Each number is 500 + 50 x the weight over its row's rms, rounded and kept within 0 to 999. Layers, rows and columns count from 0. Numbers have three digits each. The size before them is the row's rms in percent of the matrix's.

# layer 6 MLP up, 896x448, rms 0.054, rows 392-802, columns 224-255
106:437421507437564517487379531535498595495537508474502492511443500498555542437386541511456517466482
106:535503461522488420477520572539518523512450506452454489515455560441446518454479526538629516513515
100:481491451487530534496553552488432459532496539479416584534622469507546526509521590478403434526565
096:440424547552489509521488478424482535529521541503467466476535477575434483443557502456455465556369
098:478471596465608515383498528518547502436511488460520476519450633522548459514476547478516479496444
107:490576505539495561512521416429536607477417424534501554543576491490446529499497439551515513471560
099:545540560502514540420638551434477506499439497490466546552447440477450455564507434499499518604422
097:425467581509552537552496540516469543529468407475456510585465532469582442585658396526570499459489
099:388534517467505466479460570452572452443516405460632494596495503561348491470530473596442544504531
101:508486482430470522527434516503408529477524500475449545644434484509400519543422512589474485503434
101:480497522536548549530457438434492548448482488523504525440507520566568449467495399475500512386504
095:501500498620512460552391500437510532477462489499462457434526471466480572424520424531598497532567
100:519434531557487464423446446550450577560387515532507509402480588520457586501514517511534481446539
099:574523537496521509592435459571439493503502534494527458581474543457563526457518491533540476527479
104:449591425424417579555436440481555496514529550564492621532523463517462455462481417580510550572532
101:429409428541490432448464484514498498503538416549566523490521511425563407487540543416512410440480
095:503499494489492561541577469535490454467562501475608560484458503534486514464572489489453600418539
102:425475471502503508491500450437468523523536463473518491456561502507486535580477517506527467468445
096:397534554559432627535548440478412535505460583470462567594467537546508447479571400429521509432418
097:465508451482473466515490547525423499446555439470530499488447552519588618512453492487502513503501
104:513584550503520516483534503489416622492501522542552532556462615441467432487475545479423478493514
100:531443447455437409564516473496470648463495515511481552419568474426497433567408500504465424474458
097:540501450446509509602463548511533581519527553542482562509489540476438436416582415515445423442426
107:422564434517475477522588600430422594545517490480558477524521498550496546456487600588541514445466
098:513399541534442558486395523504569536524467499526530497490473491408521491488522529559452526473435
098:433531423560588503485410480468463517489408512538535484503486504497439519507481515534516551571510
096:514482510465520516536433478497418581485495494563568529518486507530458566452508488611614483535449
105:506507571500521489487519538492581523475620482461507555467525475541574510496431509505484556478449
100:535488558384453562582474511489563461480459560498463515435544514420548661489575566494625574535530
102:526489496388449476573518560528585513376487518475490583491532471504471486543429491460469579470517
102:501569484436552533508491533478508587498585485541534459425417584546451574500529521484503423532523
098:474483478550503537407468538451516500528529511436468528511440430559513475432511401555420541496391
095:519477454574455429450514575441464431579497439556491526583570483473457433493525423464543416488457
098:488417581537439496550430537469569544517513501523364542500494528382536516524538535435499503479463
099:476537553452517672479521508446527552506386517511430468473554435539515586545491517541601590461449
100:481446433487558435475416557448491579540552505457519398568507503435486506439509526442515498502464
101:575539519486510520432477482464495541502477501492483415545510500478403567510445516477547460468542
102:472448525507504584446585479566514427607529506486490513527476530496430481524485554445513510601407
099:518415652482475536516398494431485465433542481524476513480584504612598483480434489489473525534593
100:504398415434603577451516494470445486467550522567506489537516503540459447541474447494457497516489
099:466523493529521435506520522564475571494510489453475514496519516404539495446464479537519551505515
100:419521530512449523494509570519472603439527481417465439415532478578467582586492464505549548546546
098:458577516533587477497514500377570519365480496507491561478463449468491519449529484487433480470502
095:569459530512463522453546480482421546560556486604593562537509529469479484549531513579412519524428
101:544472521479533478440508490506488515430508538600469486492496478521528524554484522394569416482444
105:526528467502478483570463598569494500486521503517450513527517586541504445508408500433428580410498
106:493452437469543469435482518499426548560459472444440543515503484496484488530573406500523422479485
097:511516491462498541403546471492515422472555444496431592592457559522452527559547487487587515564557
097:491515555470482395427507509512523409532508482538494574481471445443572471607484427501535437453597
096:484483486516519512533543482430559582473506525509449475465568421531488501605414560479509540514492
102:519488506454383464509536526485612549513444555480448526451560453446496532478441490474612528537500
099:489572436545527497404520533495480544535544494480471600468492607496493484481567485489482551508461
097:417453502586505558466497587604481448466542502510518519485523460482505478477520626451455421541511
097:501494513509533398504540542417544527577538509498544488591536563518404493447472418549494554498516
102:439364505483518507645439530563547559497406469573535510602562558411540573479491538402437487453516
102:510419516461447539567521465533505488526539586408540483444477394512626490492502457446388529462428
102:563547462530551479483491441451537450387496544454543436416516500532492447487493489497569591463416
095:503510446472425461429455452410543564505465541586480492488549538373521457540500482429439514509542
102:458539510526490528381507495396572534525532500527467450455468566472468512477539448449529520470481
097:434530556422511464566537461529386391516497481545573537464572596492518445431553473477468479568480
100:539420554542532531524426603490402494454418591469502443526394484489492545566473511445536591527624
097:598527515472424522574541452461528562524430483508481541567552516500537477552467411523543584475495
099:493632459593539490453423562450543575428375543472510492432395505455465453520506471517557563443494
098:522573548486471515502475506415477520559494518484519506451445518460518534546518506458441520499511
095:529609498528468489489497378527548461392585534509380531542509446480488529574489401512538515521533
104:462517455464541452538474497524498471545535533526499568484541537416479474524494540499501534513507
108:421451417424470488479573585465507422438688477546530577461498512378556480578445491523543451490540
100:580484441516565538523555458542417444526518469420400456538515475580553547499542482493460488443614
099:500547567534494459504564472496440539482540486433522450510557496491481493578549560379495549475459
107:554511543488516531544442487517484509550506435475535494484533510544509477359525547489446579372463
102:581524502567491452568523575482494554542515588528490446504463502563453492443510493538437519450459
104:496491578497471476546554467593526496476509505547420531446572397528533472574579531526378532417518
098:553484524407538518417377535543477546537465446485481555547422526540378578546577504403450544477512
100:560507486514574612506587564489397485577479519491467595467552491481506532485447587491518535549496
094:616510453499503416393593540504386497492455473544463516498436492497472538405449523523476489509542
101:483477426597563537564550564465390572489502548536483488550435567456484575510470449532605542507496
100:455427518482515484554525465576543505472519534495502514517501494484565540408471441536602527598465
098:464450544473480506476502521524533485512459464504510456536468470457536489526572528539486471535532
099:549523525501490515507446455573436481650529552526523625423505432587535464520382543521462565489523
102:455384543454577382550526508519520484537509494547497477475502481442527541432477462477548503484447
102:396580538472444474522563447559530488552505586428507580404514499426554506517466462408501414435526
097:470486523501440487498507509547457473542537595523501409489401479459467467456555583413429444585533
099:444469495496499436545394485491506520491585489545669430491507571508602483527495380489502482557501
100:471507469545565415503535511605534498549504510457507556454450393460496447468477535465529578563540
099:497536560533572458511415483543561541468453506499533439560575479567550586616515418459485503424500
096:387520550538562495545533596433527490632449521591543496453500556558424536500494477544545489547495
096:488473503500446504599461396552472416505469500499563502449440624512565537435488473542430531480485
098:410528407458494433538501373494494598511552539501493436411535508497463529527485411510426457467493
100:543506390453495481487457461525541432545481510502564574430533497540507565475424450432540561498518
101:542506528501510525466503462489436449421425520555435477553515464595377536595589466506495537477613
101:543546450425494463480519481541472520447502606476505512534476594541467447370528513463484513556418
101:504447532442442524472486450471566561523540437560511427530438538525487508524478431473496485465476
105:499577537540461551506534514555445535503476447492483450540423445527525380475513465507491448484428
102:463600416573503482436520465431519474480498398546484418512534452522497460542469543451486504494468
108:421544499540481459454607425490584512532393488509564421410498485562511450494476394461543518566489
099:473523435493518413559501554494493461515531532507495548541389513474451394507397513489386517447496
100:605519503449533522501430457550528557552436546525420452538512525540480537489522395561498545529491
099:503557531532554543491533503447420540508504436409549540474428505457496439490385453490557435434475
100:499471542527518461574480344455538518441510563537510548402561485638440482419498483442448540445381
103:456505467445436518503456402453485559503551524558436498454543447633562579578488518469494514494488
101:443441409530452435576542495486478539510564522544485514559466582552510574418542488525491425432455
103:503460568491472420556522450530532504424421513571469533494446444464462513503518480475485547560574
101:459602506558496490451489434494400508602491471520536496540547560569544558618543528554542529456532
105:419583543504550495460537569475442509541589564506531447506511501454513608417512493410518579445435
101:452470438510476503559492529443480593538545450523537493463564497590435461374560500514529531430547
102:440455522487498448501511553491462511544478507627560441540410443528530480524487509419569427514525
103:483456472544489438578494484524461554485559389533477482439533543549485510450481440472494508459403
099:576484440544557403494481472488490471562534450410537475488564565592503473573499440445546449478596
102:495471622446483452576495587561474467505537476556476560495502424448556397427440488402400415553523
101:478506496541518560537502508525475551449545510530535448523545426506492499441478562389478444515489
102:570571547554544534529492502505488444576516528530539436428458468403582489438460501645625435508425
099:484418579535472554563431484582544564556564445581550454436450524453514556520419487499489367509495
103:509485519473451539470578473478575438493558428367611463546552554469438565415516511506475470568563
105:546517503540515523531517474495424561522501512411500479488436497460473472620482531564506557557589
104:518468463497428533591520528499511479453506526491551562442509472605415465454554388598412534484564
099:497466576489479559485456449560423412589486504529503512506437470532513566591544548510491512478610
099:394438468456434515621432566553452517457519580501588527487521550471453504387526440477589446463498
104:463570493492475548454560568512599544344435494514581501466588461470467513437524623527552455483481
100:558469483489467494442507469536550496505516472557479538475453495452423460442504540374449388519558
103:531522585518501527436473458442509507430425495492609600430475522543447352498460473567479485535456
098:507428516517537576579495530489469479460505527532405553552480540483521417570564502514487510541391
102:524457501491494399514418402476481533575472478570532527486441551508547423541530505425465551497521
102:533569450471462486443472554514531530558459516456527511429503479479572450516423484456514456503407
098:571405470462425502501464532491474505483566492487483570490499426502400479438497482478450391617451
098:442455484528496495536589514473561581482508588484608458470576483460433541553489514552498493522576
100:551527517538525471502479632550588493482489549503514472528418422479494520559550503449452461500523
098:602472541501536401505536473498472480484411483529545495536422517361495511546449491468474454553480
104:475523463464459540538466517534505541410570487476588513502466535493498479447435539516549518522536
094:431440479521484472465386464483512545558567484478533481496498558478543454454584571491447390474447
100:528527499493527499570527547474532401552517484476435539493516443531524554499566547489535551507492
100:510505511541524460574488552530464478510494454475461489468523518508509434571558622459521430548550
097:465529543609530503460381499495672533578482448483483498534486464444487440517425487477519435483407
102:514486561493568456486491561534538490481470459569444495561484433411445508472495492478503591462506
098:501525379546517469580490525495536490628468494424553439475526503541449505497585476481510548425496
101:484517597490521488532529450564432495543450528460524510536576461521505547492489559435476547563522
098:661639562378508507481523484513499424536406442469477570455536498499554428518559491457501414493474
104:526418600457549564482486517450572482485542439475540542460421467465510620500332438498484540523460
098:472521424535561555414525503548554533528464522516512470423481448432522539471492551529476450523557
105:490501504599495480656517516481462584586506510459597599485549429548459437552477480515513518454480
099:442446486513551366525491599472522613538486448494562477533535509529498458464403565539546554489617
094:509531428463580614535520477482490408567611530543480521474539576486565417483419531485530482456463
101:491494474466516516479605571369387470445417478535544522537542497476442482502590516499533400440502
098:494550576434576443587457430514455440493465560543500482551502471510456587519514417626502525517498
100:539475463441544609500469456519517465587507541519433442494544614555549490473441532473465467488452
106:567512427469527481479539389460437508487448540468518487508495481496549540443440469494504460478504
099:462504489542519446505441543536527420604538444423454583507420443529482516521496509517456531467517
099:476509506563496581358496431496509507433437505494527526421470506515497488517408500388505537505528
105:483524458503589409534519468503432500420486493520556465461530449566521468519549484478474475479407
096:509517502532462466520448553561527391442505542457517489519492532557575465576461530421555486527485
101:470489598504566583443517492512516467507368434370501499486538524491631489469423534452427480513501
101:506454489578640502352454625486545489457516550522504365497476508510491567432499524499464587514509
099:517522539546515391587481453576549517493486569511398465605483492600513360569493453523437455574502
101:486553488504473531627515578469416489473491492508390553438559532422513451538524449475501502487406
099:428544499474554604459513475494515505484392585519546521463402495499487499500531498498545442499493
104:451454534473560554468575460475524449526484516486497533524471433496551546507583411527520489454534
099:479519497525492536574427609481475478521541489517417466541585461441478534559559459448396424476646
101:498510441544571490414536524577503424535635507450530537521572428525576521491465589554530521575571
102:548478526507471452444463485497436357559431467536480586504483477538493383528508488509560495566466
097:551527541507502525473487472478406446483557453436528511487548575516447448482488497489527395482545
102:582500560574507543524503479444503523477480514463440577506480466581435452544523528441568552482534
096:429409440487501529527520482561497502544497581463390551456458564585436486469538489479458494466436
100:460534455476486463544528566554515489534494488381464529585482457546529454510455541581523554479366
099:572443478594594475446481593357540559441509503461490506554555559508538514444445465469556641485515
097:440547602543505580566513556555532445581471507527551508501496513597408564559448447512523549460514
098:515473474515495535464511472497455536644496452518535478493502457473458541598476540533539600472537
105:535488478552502518518496583591388462629470428438553492452507452532502551545537546459469529586542
097:505501576478458496483542522605501521497460480480526486477498469509517470468559435520510506494543
099:464479484477539546368555498548514415516501473535408464526493498486549543629521569366499474469494
097:517427557535479449517442524420432483506494506427467432483573472478541515540420547512603507611540
103:629518520457412522528516581450481402547497504446499471393486499510546499482492476566563472397541
097:470614539494509547486507522586492444507486459536521584458508570527501537549539456581520573458502
097:435469415544432591466526546485564569502478434484413605446519509532548380534477447439549537476484
101:516536384602521499457425364449501504469518453477504556510557495627526433557490498363430491541454
100:494570531364513450501540471361454569509455446489540476545517480453452444387443418475444570515465
103:590530556488497485452421436495528514475448511472512545553472552476554487475433471547470442456587
099:513467430561497446436534534481535455493430535500468447457421475560510465440468476466558422465484
103:565542446561516547486523461604472451403580508541543498460508481481606474543469493510528525470395
099:522480449437440540501502576492615516534517464450483455498463554572491546514439486570418500457507
101:430554462471458572529466521411488525603516456460512460458551616589476498490615490499640532526489
101:497498523432507452375470515471491487511558503446589470453477516476526436527467544407530564492390
098:514516543513603439490614541512478355568491540502519541499577460545468538608537496611493458542488
099:557488475471488525498525518411500426583482461501544438446493473442541493529478548576476404481497
097:482479493501536551565475455568532512576415503503562497478470550562495573408576536524456406539506
102:502489552578525550401550481535507524497569497404495559530510497494510530470578539416445507503493
102:457517546552433416522402478469512559455486464478498563426472530439514545516485444555439470451552
098:436524511586489502592568448519518540433559487535474547581599474525414424607555463545479507548543
102:419577539495500567467581484498481514552502539540555461471437449510438506470540508487499468524411
102:482459545665534624454491544548565552509430488565432471500507475476495521482535476513526499564504
097:417382471583477530474501420502463513505423533531537465526451468482411493455545488462451451528461
099:441473461363414468508472474489550480469450536504574459489558438555567459430517577535434526475569
123:443394503514503470486534548473515485471437298403461520493484589572499571454524561443521546470612
099:497543515500458371579541397482498517497546527514511495482552619572552528444438444500486457535419
106:483439529466456447516476469514475491521484499470495504488635580480434392538484483471571547516619
096:578597557519492523409508512406406436528510491553507563500487470495517507473503466479512378524572
098:522420547536473409480396535565420523422518503493494473596526498504479436577472426464543617520407
100:526414485572506367533570562470563460494495555554467471435508430586478605482465428501498472476484
100:586600532524375523390448487425519480553474504492530465465539509482557525530578484486534436525550
095:551427502563500447431537402557525566529506500589501516485564603485521504557461451487418557431495
097:513571482579518529552522525580499512514564515559521486599611487430491500447578485454463550500499
100:523531521491578483450542535506566488540502423441552480460431504561503452465476462536631397515407
099:544529498510514513513459526471489552526479508494538524484557521460478517471496478547489562545573
099:571617430479487516477479512463517503427500380489472508413518435578474522544506538457541550502503
099:536489564497508466485509477484441564468492456467567473494517486473451533425440513487483648521481
100:591460447522421373550403530518563451512537461478485586518444486467450468520492484517459406461494
104:481466527473546344520436452556544504500515508429500455442567595478584476511514470485477487546497
101:497503609511467528515477536496568502529535446500575556540537410492465420484515452524501540471530
098:423436618464446470528474521549505450433505432524546564408462520444572419513527589483503478513431
100:525601448461446460453547481397485535504545453624531475507423485457494421456617481485568527518449
093:492488439553477540397545572447538563477423522451460468465435541534534489428577530486479476497505
103:550555607560517490589546498512475422486502470472570524533494433524406588450543504504445570442452
098:512506554537471489515474512564505544448542333445521518557568409596481469432462513479393506512449
102:431443516559493574439406452479445539528456469497537465572460504446518596503550441541615476554466
102:475529542486535540522571424505513431483491542545471427545557499437582484511455496451499453426511
102:466479571462501513510498552514503551494525524513475508529452514466535483468490439584498537476519
097:502405570490473574508437494438463527579504445522462501458493533452656504489555526493564504525515
103:476424584498468434480480411554485557463563600469524471503502573525437501482579444407435515471513
098:499545577497449503529512469457486496481523513522526541504480440404539445455574434502512469563400
100:501397510484425506622439526567482462522443536478435479563559493498453446498527501421459478509533
099:484480514499452522463524525424518552456454542552487522586487545520409502494391501495545548477511
097:449511545513547454475551527493495493504528536480507422559563438472451539385463541587546430476473
098:486510418482492399474465540484562419477507446502462516432454497515508485434532402469477461362477
097:521406488571417420441435563510553527556434506440464482547457464481545515541570497453506521400526
099:452453466471475465432485420503429490518535531455615538616543553462494486565512560449426512487484
096:452400466508506483444529460416469586491493478444467469525477553477466472456531459570681482437534
096:397457454456429582466521421457475576477425434552487535499535477477447531454422487496542577524398
098:589483425429439512439541474524415534596513471379557565501487505478509484426502447491483494386438
100:454523453530583535385608538462512535512519501508443581371493489544449478474528574497476520471521
099:475519527455585450505536441482505450461500635484587564488462468486460473446512445632492525509440
100:487467476457447454599520493474522544539541473451423456449499475479395476474485458465510581444495
107:384500490531535501548539432531476354508584539536533461550604598497461487527505475526488441560530
107:552540463423439483484455439492628542473586480559480458523570574470537425546532493431548446459367
096:532536470486506461446535409461531534494489382498526384438513618463493367528425517457478553570489
097:517498523446541461509535497471483466562557468578567513605521485511497553540522434463468506592473
101:427517516442543474492501570516562518502497485590514459539524490516562471538457467495523454518537
103:545493585541519419430413527511547492482488513516410454464454419526524506496551476543508438432546
102:471484499558533507529383558473501626459518458554410424568488466525390521490565455522546458464474
099:590524496494459469518539515498491403528483573594519494464466455534459375470608585550464470540527
099:424461588559547502590498512451450521479514489534527443549560510457474507548509509592511454501445
095:542422526555511495472431542467471558519615475548537558447471491510490516492584536424530521508561
104:507496499483519586517516429463562429537440492414539525522547473526579524502621437502410519478542
096:449562500580414539426452503477493441460451418497558520422564431522492531512400518519505499568502
102:484465486557476472632482620467480480491520507427521499537480505494547538504532508508386493507490
098:505427408539516534512567426571548448570465524482524493543439442479502510468445504530448489438495
096:560536512563577545450520492554526523467534419548477442585504511399493501462446524534448472459489
098:487466449442572525442481537560546515643555531471522498582568601597484475494454520449467461441397
097:581498514377467498441468527404542508521422431484517502496590538560556549540367507539470526521508
099:551521543560469540423530450563453449483531425460571517454516439482495538458512417499510440424464
098:557430486597407520513499493494489546496437419541510397469544551531474487496531589521505533535516
101:538517438567426479530563454501529382438492484489548446513506579501460368493530504462549520545464
102:510359461474508554572485502525538447489512517498488520496525489535511475444449476450451440520550
101:485504537531460492602449454497536502552588545456449378495538460429518543463465555443550549404476
100:523469612487482478556523586538487539563490445450580626595519511536510559431481499422509545510522
101:466592520490533504458500570460410500534451555423483464525429619496494464521502463466477563449487
110:469440460444462476485417539586395542452466539465413595504493477524507360544437454544544470457438
122:524508467509529432527504426485581488573529529469587548511461468487513545496530513581505529507549
105:550443506481506629432471446489451527553518505459522526518455519503426555518492417517490455509522
102:463474570402484522436440579539486551457425485527508523511419488475522529524488463493523582603562
102:545594542475548485445498496418536513462515477518498458462437509543486472408381390515580513409483
097:472542583525496460476490551526501517483524470463503513534521450462500456540500470521399429532502
096:439549439509588490479540489638522429515556515498487481516472458537409534505596496482510412569452
099:488475563502462441541540420405550510503469481557575467443531493512535405460556494478503445511529
103:497379492480484449546504390590468487498522458507557505444465437399442444436517587412528503553523
097:478428474494526556577483514486500468420465538472417532500453531488472566574522496492525538534554
096:512469512546417461550509509513476507538464528455485514523518583547446506597449450496523526552420
098:552517539406516570540477503499471486408489524499487581539426532538473519484567513485523493467423
099:507506459440512599535520546478446480508575469489596550498533578522447502479478496537604516482585
098:523524478483434466527576490472546542493513537544509516501402481521513529536555530452528422461509
103:490518532495507463391529472524584468614489526525489418446421554372530455462537545545442513491512
101:571555433515543420558525595540569474501512491463458487480395410538548469548556544547475359497470
104:470463492453465496452451481532532570546615511436467565516547391580435482500503459577429398537538
099:488517498495541504473479442544552495467548426521495507493435533560516447498474505476453516475504
107:512524508518451522549464552430470489478443443458469446419543487478336543498441513443516458472520
098:495543452444487562483527568533495548452504498446500558587413597442562481462466521567515543512435
105:470502602465506560515440463543512442540513532500586397481438529494580411552504479491483543521487
102:551546470497534451477518528514487522474454482411545509475544437440474451500474533532487530421409
101:543524521462515542515468583554572449538524423446508440514524461520440433444457501518507426473549
100:501542524573429462472425504481479485541459543396517538396433443594488473520390441562511503488454
095:487494500484371414435430482514465521539496428475536491590464555512462397464528510540497530482508
101:536498602539486465503536481458502586553564553492416573398483524512506448413462462485504523520507
096:498488461476538511463567500490418490478492440520550489490442572530535480586443507550449394448459
100:513532508579538510573507408538430449557527467481466560474594549513527424411433553594463460374530
102:418602509516532481578379468512467496496422527650505553500464517515477393491485559479568488497377
096:496579530497518597431552476414417539581417507499468517411383485573460476529499534607491401498487
100:515536439472476414434535477436482485432584532505368570426544439478481539471529526534513460548556
100:427466492473463438608512477458385517440440560533494461431413525553488468408459501466444489523462
099:510559483572442496548502532509539441427429502475535480497561486522502455473528531505443459433530
099:543545497485503552439510520534554536499511493475453508487515518482445517532548492548496397509594
103:448519472447490477549496478562530537574591431392507467556506516490470498494542536598459506563462
102:510623607508488542463529516485519552432559443541547498521460550429544504505478528547543516486442
101:484484409573506573532489575500443469504477503492502583550479501491437515379590550517519563457495
099:551508467408529540599528449519509477546542551588452513498535573470567510542414482470428515556466
105:532535523514400462495502545438427499531539489480556622488494459543501467464565552522511537454571
097:523528471607442446446556494443599515492497466564546460446427567443453466481404476508468483506532
099:521550514565509470509594414584551602560413553578463454567469558511504575439560486562491495435477
099:499454442545459472484523615559435406472462489469442536473443531522573498545416473548543571486482
099:551450468517477586574513497548473577441566536572512495533485513570572511444489538485634650480452
102:665514486472543475585521499535414509416447525528529531547517485512443560526486497555495515438499
096:533555487451480587410414565532466528542572457472460498450527508568399486419528554491456496539556
097:451548598492501507483586511530462500418544573550409477524547464426486435514501474523555466486548
100:461527527548503487455517474500445497542565508570560513544489470437574505481517430508435424498559
100:447574488524454484479512601451600568510456384466599613522451527530549433460547584440591563468571
096:546540456485448641504570452440412357535604558500522572520539483485511457513467459557445477501465
098:389417502517532414466546478430430449432479599540527515581627371440491389443536559414502540479519
093:478474476433524531426618472535415458560499533591538513542545522497437577494550558482448510422482
100:594490599509489504530499460580528462501455427492504411608494441526402503419575536545531561488496
103:564485591465587538386537351409450565418436529425466498539519568483548594417526475445559470480485
107:543488563485469459540559479532526482558484482472495458477562508524507537390419505530547487456524
098:539518624492528588503517595569415448448432515380403538521475571472493420470544553520424523391570
104:505528506507486522537566497439509559502533525514516560489299566436436543564557490446544555547492
097:456448481458585518540569502492408450511402598417479518442446498606609466496513474486487490477448
101:519474441471497512518552493459527464430514554570455454465541569469523501518463409448473511444583
103:419441461414534470461486471573500445553441484506583503478510467599518505494485535482537508506446
099:574494416483449514590487523507536492528535441475598428466615573512548485465490434486534468444456
097:544589520539536601513441511487607480448449449485409503531401539560565531427404564569596519459543
105:525534440501498460493446598602497443621469495479501604528518498494571572519583545576495506423582
099:399571477422450407442475501449515520571513598518562467440550502508499539434550463513521453516473
097:492498522494609584488454419546472475425522464533441426537494412430446406507493474562531456484504
102:527541532499483462564552467459634474619545512480424598454513466528534485432490525504538544493487
100:629411501444546470577531488471453473534499467436511510525493461454456503454373530426528583517517
097:500525553612534543515409468437444612510549523506579561463599563476620558449515489442462485503543
115:424491514429576412483520499537499511457484560593477466475522500546587478530523486463466533534449
101:524500452420539572535566479533574522374500440460512440554519400418574527451473605590453481497501
096:459460524488544459490547458481535434523519466457439427524550391524596467579507438559459461424477
100:422480578502511532545541421569604538588510465579591410521532567456541610447590412446466429606512
102:538371527566469514496366483489466492481471487490508491527490546566561500465552425448492538555523
101:574511555489540552559426394499572450485485479470451521500435567577498518566388424527492546450586
098:446540496425572481512590452523454433518508478575586537524443505498498446454520499439550409455521
095:510497583552527505442544611473551412468456541516491514455476507463553481534504481523604546494479
099:509492446501505414414579503440448547554603509534507546420586522459398479519609559486592526461494
096:424572476516552452485535504567461497479522510546453461446449566454413489516476608315521492436426
116:472482517456510446578533517486482507469471501576594585553442527457472498523572449474431461489511
097:480485500448417526459499506554442474438430518516453463471489589516523540526447436623504522580538
099:519437594500527488600461517616430495543506490426439453462497467568456566466542501542520478447514
100:524586457542509532505458464454422468577525430527474461488511521524473491466588449512445469487540
098:475590526520385525565553516546417459495457610525411474556476496495498591493547434536423535486413
100:545451544502465391445459500469510525543469476446459464443525492463559391514519448489438416468595
097:522433496523539561480475639463470520493467521450533502461529524472472519459434615596506490422557
099:598447362522390564532535455426504551490518574430531521584497533481463436431429437481490518497493
098:469521533440535488491495464502612549526492529509504465555441466458487487547477472490500524540462
098:452535586485464560495459547489451464515436512543511459550449513518451457541537485514511481442526
101:458442483528546549489419539463469475562493574523375443537509534499515503444595489404452574452611
099:547475539453478487467501555419523390453494544527505553430505511472596468441465437488485588518479
096:544495484519455472532528457485455506529493460502463476560591584603474475496506487523456481526479
101:552523541455508382485431575531490564530507537449484463560426552512497475480550525530447498497620
100:482513557492546545486616529409445470520401498409507474612543551475437566428540464591477596516493
096:491460433595544556499487483473471530527514558553411447501516502556458569551480555522480564412489
098:412569500540485466583507530533507474530507630421523486513599516506502483588619538549456449572512
101:463493429562524554552467471481431422616469481535464502529439603533474484512541438548482445547440
093:412565534571452554454591487508480440564443537517423499535558519536503478449581504553507483517523
098:504476435483423468462561453406562477527476611543474398505494456558606532401463526458483531556439
096:475415537544511492477492556536458446502482532510500507616494500491547489469500508507563562452443
097:531585486549497535527526530360467428518540423503550523556529557537528496487481497434484600465442
100:414434443485399531517478495393473486512514466449527497524469527496487500573556565506605501519518
103:575472451417544524529551448490524492541472504503502494443522577615398509392527490476493563453534
104:412519549491554516414589494476452455455519444480557548406533448510475473514521492533558530500540
095:493522420488599496490444517578506515551517442579590424519411445525441440467445539504499436477533
099:513576399562475468518432449556592518528537512560448498478463506465519528507605467409519470452506
105:507492468519419399529469530493518511536501583497491447507458418493523524510454530492470439457528
097:510493476541593457516507524549509531571479454579566557509500421447586522507556533601498415398568
103:416453429522478526463525484480449572418466451465482418484441494598424447498441521490481516557512
100:546519588536476596463486594485525523486468480546462537471496551507509472464443451533560391504507
102:550526513520431470442467456436468549516490459436502503447531483457393480471519503556554471529530
100:411520437541506496387589534431513532462476455571524466443460455504502483464492408536561508610437
100:499508563452515502545477482524519483604520465557481526462523509499543562454596475543538470449452
102:556504525485478581533516507517582488534503547426488509497494489559510482457528488426570547494507
102:483449452532454468469534544545622515449432485464452499535459454474495441525488470502564492587516
102:505540497456546462487533516479434486443473482506473592473441421545499488480515526516504389466480
100:456483585502508589440453572578534500528523452512518419601512501414413480499505526494551503630472
095:542546471463523590496484439468518568465586490484504486559552462517521450500479467545496398494530
096:523530475533404558465515525464455470516567519505491518467533441539455451490521456396435422457462
096:548449472570476616475465521439593541519448466599401466507444581514428449512489484525511454483493
092:436341502542555553512456544457596541534568493431583455572432475538628559569506580525489570547580
097:489344503456471549535547512456512372466469473452481556510565479483520451596483477451547543506432
104:454494487510548499431526563549448492482432470480527573476529409499347416522494501506551507557513
096:479503541505556477492494586502388511567403498536506527573499425427424487421561566498535565482564
096:557561561496461474405485487569502480449514507543440534499507494554479429496586461492445516529492
096:555512554479566435528516528522477502558484494501516502490437452428546555524588519553465504580377
099:476496492547549482542483486470523552519462515490567432533411597534577524548451453499544462552383
098:575449526573515456477508470548523473486553488483553449440477449492469549457506437527483546517575
099:527474451465537504573532516562527572480557495451526473561545472479497625464482512573443555446470
098:519435499484499430487498470462547551534472539518595548465516553498459408548417536508592539521529
105:482465446511472437483431398459498529527552453552500459500562495567501493541478508563457550439444
110:537504478473497544576510519396433508502510538569438459489575558469468594539571514533485505395548
101:460577461432506577553497537510493346536541501509490507451446490527545542412477536583504487516495
099:502525449544419485513552511513485524503563463437453474486495623496506548469483467409578538479495
099:387540484571506482497484477459568578500455556551495487486463420487485517513505605527475479500492
106:540523511455459446487501523449512421517435546449464532448548450493511502423480572471530491440485
104:438419566590503388562477471432524540447552596540494532424475551503512467384507445475446533542574
096:628497545597445525543505538477454417515502495499523564506512444437505486595488505528503493446519
112:555484425503558459489441428435519577567519421464460477483550565456549445517452524525534507480474
099:486609600493459421469447432555534540525542470504534521441535542462477520539469526578437539569489
097:438483527462502482485519479631494468519498464558499465522491477469531582531395499560510505531479
103:534474435484480468551474436477404485523559449482523454473473532590488483454497531487558449558482
100:481554506454504573474488564441491456472438545505447489508519517461453569514492466473543463527466
102:534502440512525505467482534523595489533499411443536524547463459542515565465488499515452595498473
095:473467444506537434461520462451532438445524551457491524506475540483528451531556523517491414476525
106:463423437494422490504423488547506560344524527478497549510516510371431484485490501469429474505548
099:526467574442549539573361499454466506525489491473530432487420569596517551438543384539511531384520
097:473450482496488500470371505561554544615484602546528486483494481584497432503575440499384487543523
101:544462530478539509537474514513344493542613508556483493525485463502412423508501491458505571390503
102:528529638340449483480480548529411473603487474541502552409438489442625465468532527503544478425482
099:561515500500504503549532497461594503503492460517538446472517469513577462473550565506486539486434
099:474541518478503437613573460520500559478445529506517490489475607447544530540575544494523497482506
098:455549554426490537523564521444472538586545487458503438488391448480495446437492548499492551566405
099:426506525470538505665444591552591528432600554469456577557395418488419514424467564521511567534492
099:477530462493479444495581595509459540494485524435467558510501539449506501522456449439454543505445
098:548604529415474552515468534525532466522470532590528594498498488471513508531582489572541536510473
095:484511527528463571550449464485567523482572477513515461504545548487524484453450535472451466558507
100:555402490512494490542458470487557520523482554506499514484468420453505505556580448582515543514508
117:545556533432507522537565469535577473498450466389440505450517486528529524581481568457509432490467
099:598504463568519482444477474426381435567474552538491453553532502483497671497558536465399420444534